Weights of a small transformer language model.
Size: 9 layers, width 128, 8 heads of 32 (4 for keys and values), MLP 320 SwiGLU, 4.35M parameters.
Architecture: RMSNorm before each block, rotary positions, no biases in attention or MLP, untied embeddings, normalized queries and keys.
Each number is 50 + 15 x the weight over its row's rms, rounded and kept within 0 to 99. Layers, rows and columns count from 0. The size before them is the row's rms in percent of the matrix's.

# layer 5 attention query, 256x128, rms 0.0644, rows 138-154,169-185, columns 0-63
090:43 49 55 25 43 65 08 48 26 15 56 67 65 50 73 70 41 45 38 70 58 44 50 52 58 64 29 42 63 60 83 58 33 51 44 57 87 41 51 58 28 52 46 43 45 55 52 31 40 51 47 59 42 47 67 67 69 21 38 75 47 79 45 54
098:70 87 41 54 61 44 70 43 49 46 83 75 48 49 50 47 62 65 45 51 48 42 20 50 71 55 63 69 68 28 38 36 43 63 14 45 35 26 25 58 59 58 77 53 49 60 52 61 36 19 79 50 36 32 39 66 57 59 58 77 46 48 61 45
124:64 49 52 60 53 28 40 45 60 63 48 48 49 39 14 37 35 71 64 68 46 64 59 66 57 63 75 58 37 51 54 45 28 38 41 47 56 74 77 71 23 45 46 37 53 45 63 63 31 50 41 49 46 44 79 61 33 77 50 45 41 43 49 56
109:60 68 52 73 62 38 46 63 40 62 26 55 60 63 19 50 33 74 37 54 62 42 51 26 50 58 78 37 83 39 57 38 38 71 65 10 39 52 53 63 43 54 27 43 66 51 25 67 45 54 57 30 52 51 60 61 58 68 39 78 34 64 30 56
124:58 47 41 63 29 25 95 35 89 65 48 41 52 43 46 39 43 71 51 43 40 35 57 73 53 43 57 65 39 68 19 55 28 69 31 20 57 57 26 42 42 38 36 21 52 36 58 45 55 45 66 49 48 48 42 67 41 55 48 47 54 72 31 56
094:50 37 47 50 24 30 47 33 45 45 45 34 78 16 51 55 39 67 53 56 55 60 57 71 73 54 72 73 50 52 57 47 25 64 58 48 72 51 57 52 53 50 59 43 70 62 32 39 31 28 27 54 41 37 61 64 38 29 60 81 46 61 79 49
065:48 70 61 45 39 59 39 51 38 51 51 42 57 68 56 54 59 55 71 66 36 42 46 62 48 80 40 27 47 35 73 73 46 47 63 44 56 50 51 63 44 32 74 44 59 26 56 59 47 60 69 81 61 65 58 46 37 40 45 18 34 07 42 67
073:48 86 60 42 27 35 25 82 60 51 69 27 33 33 49 44 51 56 46 24 34 89 69 37 47 29 51 38 40 68 59 57 51 37 21 90 43 36 29 50 69 62 20 52 41 28 62 36 45 44 57 44 40 60 61 39 66 36 75 54 51 25 60 62
074:53 58 51 55 38 53 54 58 65 64 35 38 60 52 66 76 55 29 51 25 53 45 78 42 65 40 39 61 69 52 37 59 59 69 57 57 90 30 42 37 54 31 55 19 45 60 22 59 65 71 37 44 41 76 61 67 66 26 44 53 45 61 27 40
083:67 46 51 76 59 31 58 75 61 53 31 69 32 61 53 30 34 56 44 52 67 39 50 13 54 32 40 36 39 41 37 64 65 58 63 77 48 61 28 56 41 12 20 54 60 59 73 59 44 64 61 46 49 51 35 37 72 31 50 59 41 54 54 54
082:27 77 55 43 56 44 36 48 63 36 37 49 64 65 75 39 45 50 65 46 63 32 55 74 52 68 67 40 32 48 62 46 34 42 56 65 52 78 38 68 74 49 77 68 43 42 62 58 90 57 51 54 39 49 90 62 74 39 43 50 44 75 50 59
086:63 64 55 54 67 56 50 61 41 41 62 55 69 35 82 60 61 60 48 52 40 58 42 24 39 23 16 53 56 70 48 52 47 49 43 27 39 62 87 57 61 46 39 27 54 60 87 54 27 63 56 27 47 56 59 67 52 59 25 37 39 46 16 36
092:54 31 37 40 43 60 40 65 55 56 36 65 33 63 63 13 23 41 52 60 64 41 56 68 62 34 34 57 34 50 82 52 56 33 53 68 47 64 67 71 46 25 25 44 60 92 44 32 32 64 59 54 50 51 66 46 68 54 52 58 50 60 69 46
135:48 65 73 58 54 44 62 34 74 73 60 31 76 29 49 52 67 52 66 46 32 68 35 49 24 50 72 42 51 71 22 54 56 70 45 29 42 74 44 50 39 64 71 53 38 24 65 52 51 51 54 45 40 38 51 57 30 66 57 28 37 43 25 35
101:41 62 42 71 62 54 79 30 85 64 63 44 63 48 27 61 55 62 60 46 45 63 61 49 22 41 42 50 53 54 40 58 68 41 41 35 63 66 54 58 67 52 49 52 39 17 41 47 60 71 51 37 51 62 29 60 69 55 77 20 58 44 20 34
100:54 38 54 46 56 54 75 40 70 71 43 38 40 62 50 48 58 67 67 14 57 62 44 14 45 67 50 44 57 43 46 67 65 61 46 34 70 57 29 35 61 48 57 45 59 42 54 58 70 53 47 04 65 80 24 43 73 45 47 35 30 40 48 66
103:43 78 60 33 65 60 39 40 33 44 65 54 66 64 48 68 47 35 56 64 83 42 66 35 62 36 46 31 42 28 65 35 54 10 55 61 30 34 50 80 64 18 68 47 33 61 35 67 64 68 63 66 42 56 49 49 47 59 49 53 61 79 66 45
093:54 50 57 53 43 76 41 49 74 59 35 55 68 30 67 65 22 87 68 59 62 55 52 49 45 48 48 43 56 59 59 48 46 34 50 30 48 63 68 47 31 54 39 37 51 43 67 50 54 40 28 28 36 45 90 60 54 57 42 22 51 63 07 49
093:50 49 54 44 69 89 21 58 28 39 30 34 58 59 64 68 34 46 29 57 49 35 59 60 39 32 39 43 54 53 69 49 45 39 61 48 31 34 39 39 38 53 44 59 49 54 59 57 62 43 31 46 51 48 70 65 48 29 30 70 60 72 50 51
104:61 86 60 50 48 54 41 53 44 75 75 66 54 25 54 57 63 60 62 67 22 48 31 41 23 52 63 38 76 35 44 39 40 49 40 33 49 24 53 51 33 55 81 43 28 29 62 74 21 37 42 33 39 52 70 65 21 56 50 57 52 72 30 46
127:86 47 46 62 53 31 57 52 65 67 67 64 61 51 33 36 45 68 55 61 49 66 54 58 84 48 73 58 46 46 52 33 49 44 51 37 42 71 43 66 49 44 30 37 52 55 56 49 41 35 57 40 51 37 57 63 47 61 58 54 55 66 62 59
147:63 57 55 59 58 46 61 79 36 46 58 55 35 70 40 42 72 50 23 52 64 31 75 41 65 36 47 71 81 39 49 46 51 78 60 37 75 36 35 55 67 35 45 48 67 60 41 55 67 43 70 53 44 78 27 31 59 43 59 74 49 66 69 65
110:37 66 51 53 25 46 61 43 51 46 76 55 61 27 49 65 58 96 57 42 31 42 45 66 35 46 71 51 44 75 27 45 14 58 05 39 41 32 42 65 37 57 95 32 59 32 57 47 34 56 48 29 53 54 60 65 36 64 50 61 40 52 57 69
113:40 49 35 52 23 47 44 30 34 34 27 32 67 37 39 59 53 60 61 72 40 34 55 71 40 51 85 50 54 71 50 28 34 39 28 33 38 37 52 45 42 68 66 69 69 43 50 45 29 38 35 41 29 38 72 74 21 41 37 68 62 46 61 63
046:75 76 48 28 47 48 51 32 51 75 33 59 64 17 25 45 70 62 33 36 45 44 43 22 79 61 50 63 53 58 51 29 56 41 53 54 30 65 32 46 28 56 56 45 49 60 70 65 68 45 56 54 69 34 45 24 42 43 65 28 49 40 59 53
078:51 55 48 70 63 54 45 47 44 45 38 39 26 48 69 43 37 41 61 69 58 54 44 52 72 82 26 61 44 53 55 39 54 59 35 55 57 37 39 60 48 47 29 50 74 70 24 57 49 21 89 75 45 49 43 26 21 26 40 47 68 40 44 15
065:51 51 30 26 40 49 59 28 50 38 68 51 44 70 51 50 63 29 26 32 53 48 68 39 67 38 23 57 62 34 59 70 66 62 19 37 76 27 74 58 36 32 41 57 46 59 28 55 44 54 45 26 45 58 39 22 64 43 49 80 23 47 71 48
075:68 60 14 77 56 39 51 41 49 53 46 61 47 46 55 31 55 71 37 50 65 19 59 39 39 64 61 67 69 61 60 38 40 62 55 46 55 53 55 61 42 57 50 49 78 62 55 35 72 29 51 65 69 24 41 28 35 50 34 62 55 41 65 43
079:38 53 53 41 58 57 39 32 50 55 42 25 46 67 59 48 41 45 56 64 71 35 68 62 32 38 47 42 45 64 57 46 24 70 49 42 51 72 80 55 49 43 69 40 49 56 42 26 59 49 59 60 14 60 72 45 50 58 47 46 65 72 86 63
067:73 53 46 42 38 50 86 45 65 61 41 50 15 39 49 37 50 68 53 43 54 64 39 43 42 31 39 55 41 65 59 55 81 32 58 31 57 71 42 55 42 62 61 30 52 55 47 48 70 20 61 31 87 42 62 43 45 30 45 45 62 66 46 39
102:35 50 48 32 58 66 39 38 57 41 40 48 34 57 65 38 21 51 55 80 62 28 42 46 55 42 42 30 46 45 68 41 60 34 70 58 34 81 67 69 65 36 63 40 40 61 62 56 31 75 49 63 46 46 61 42 78 30 40 47 55 40 54 38
112:46 48 59 81 56 25 62 43 73 66 72 48 75 47 46 55 65 31 51 42 42 91 39 54 41 62 63 70 55 62 21 43 56 77 37 46 48 52 55 62 47 66 55 58 51 37 41 55 51 45 77 50 44 50 53 58 38 76 73 45 41 37 53 58
104:39 46 52 50 75 63 68 29 67 68 65 48 56 45 66 58 36 54 55 29 45 62 40 21 35 73 23 49 45 61 49 36 78 71 49 53 60 76 51 40 66 27 33 39 41 42 42 51 72 64 18 37 52 57 40 61 67 70 64 34 51 48 24 25
098:32 65 45 51 55 57 69 29 53 70 57 66 44 65 64 58 59 45 69 38 48 66 35 43 30 60 26 52 50 57 47 86 46 82 59 64 61 77 36 39 60 57 43 52 69 53 32 74 70 25 44 26 59 86 59 49 46 65 57 51 78 36 79 50
# layer 5 attention key, 128x128, rms 0.0611, rows 73-89, columns 0-63
103:24 55 52 25 43 43 59 31 62 72 42 61 49 20 58 67 60 41 75 40 25 51 23 36 29 65 64 45 32 69 57 73 68 64 54 49 60 63 45 47 46 53 37 28 64 16 61 36 42 65 41 59 51 32 60 70 55 87 36 43 24 46 44 36
120:65 23 65 44 57 31 34 61 03 40 32 61 64 35 54 41 37 30 74 47 53 33 55 41 41 56 68 52 62 70 64 73 41 41 67 59 56 56 77 39 26 38 45 45 59 49 59 50 32 62 30 60 45 49 46 50 61 46 29 72 14 25 69 19
120:52 52 51 47 48 66 23 79 46 46 18 57 70 44 49 58 79 57 47 40 44 39 70 31 53 61 46 43 42 19 65 48 62 30 49 65 39 53 55 60 43 50 43 51 48 67 19 45 65 39 37 78 56 46 22 60 50 41 58 51 46 62 57 41
127:73 46 65 60 25 34 55 29 71 74 52 48 71 51 48 58 57 61 77 50 59 67 36 32 50 38 58 49 62 78 40 42 67 50 41 31 34 41 50 36 24 69 57 68 58 20 48 52 31 51 32 41 68 49 46 67 43 65 47 55 47 61 51 64
123:71 55 74 62 62 52 65 53 28 65 45 78 48 71 72 51 51 53 45 45 32 43 57 58 54 64 59 38 43 39 64 69 72 43 71 49 44 50 75 03 26 49 73 69 47 72 48 41 49 69 34 23 66 60 23 43 45 67 54 37 40 39 45 36
118:32 43 53 62 39 45 69 37 96 65 52 60 49 43 37 59 34 46 53 22 44 67 52 61 56 52 39 68 58 59 27 45 44 56 42 26 50 52 42 39 65 51 39 26 53 46 40 49 51 42 84 35 29 43 41 34 54 43 51 12 63 48 41 63
119:66 48 39 61 33 18 50 91 73 68 57 49 62 22 19 30 49 70 99 34 34 48 32 54 35 72 69 51 35 48 33 58 55 38 53 59 42 72 31 40 47 62 44 20 63 43 50 58 34 47 48 46 43 46 63 50 49 31 40 65 47 61 48 48
075:42 32 57 50 46 75 42 32 37 57 44 48 52 58 57 76 41 23 85 65 66 57 52 13 88 46 70 40 47 29 51 59 72 57 49 32 30 47 65 48 39 41 95 68 35 50 35 51 42 44 44 49 26 64 52 61 56 69 35 71 42 69 48 41
056:48 28 64 55 46 10 47 35 27 51 32 60 61 51 55 46 10 52 55 49 49 27 45 37 51 46 68 58 56 53 43 56 53 39 52 52 49 56 49 60 46 58 27 51 50 39 75 63 38 59 68 57 53 46 21 56 61 39 55 76 55 36 52 15
070:44 17 40 68 18 41 51 64 48 28 52 37 38 28 27 17 51 37 48 42 63 52 75 36 43 06 56 78 81 69 51 27 58 57 45 34 48 65 69 45 57 49 38 62 37 83 35 63 36 41 48 65 52 36 29 33 40 36 38 58 47 67 36 51
063:44 30 48 86 46 68 51 56 61 42 27 48 35 78 57 45 25 72 21 27 54 46 64 40 48 44 60 59 78 50 41 72 47 58 40 67 63 48 28 63 59 24 34 34 43 46 55 34 85 33 40 40 71 67 34 27 57 39 63 24 69 58 37 56
066:36 39 52 57 15 60 20 42 27 34 54 64 46 57 18 84 59 50 45 41 26 47 54 62 38 48 45 46 58 35 44 87 41 62 54 57 49 29 49 45 45 66 64 50 40 41 44 51 60 45 68 43 59 63 57 42 35 74 50 48 62 63 43 62
079:23 60 55 41 68 21 48 49 57 52 63 37 34 56 85 31 47 53 56 46 62 46 52 44 53 63 60 31 27 52 64 66 58 45 60 44 64 73 38 33 55 35 34 33 64 64 63 44 57 92 48 55 54 20 65 52 62 60 44 47 27 59 53 58
067:51 77 37 52 40 39 64 10 53 79 52 63 53 64 63 52 66 67 64 37 44 32 46 48 73 46 58 35 43 76 43 49 49 58 67 44 35 58 71 40 36 57 45 47 50 36 57 35 69 66 82 27 59 56 64 44 41 46 28 47 43 77 72 47
079:19 35 54 51 43 52 36 67 57 20 65 48 67 49 45 45 43 28 38 38 50 78 26 50 58 51 43 23 37 46 39 50 46 64 21 39 48 47 16 59 70 58 60 72 46 47 34 44 41 47 35 52 17 41 47 65 52 51 76 47 76 52 26 54
107:45 59 48 45 55 65 62 39 86 45 62 65 54 36 45 70 49 52 17 46 72 65 58 59 46 32 17 39 42 33 63 20 37 71 48 65 49 25 21 87 80 43 44 58 54 43 60 34 64 31 34 64 53 51 52 34 70 56 61 29 73 47 18 62
122:46 65 40 37 82 74 54 58 41 75 68 51 46 62 94 83 58 44 33 62 65 52 55 57 39 48 43 56 40 31 64 34 40 52 20 57 70 30 43 53 50 39 44 57 31 70 54 53 53 39 48 58 45 33 43 42 59 51 27 35 62 47 49 76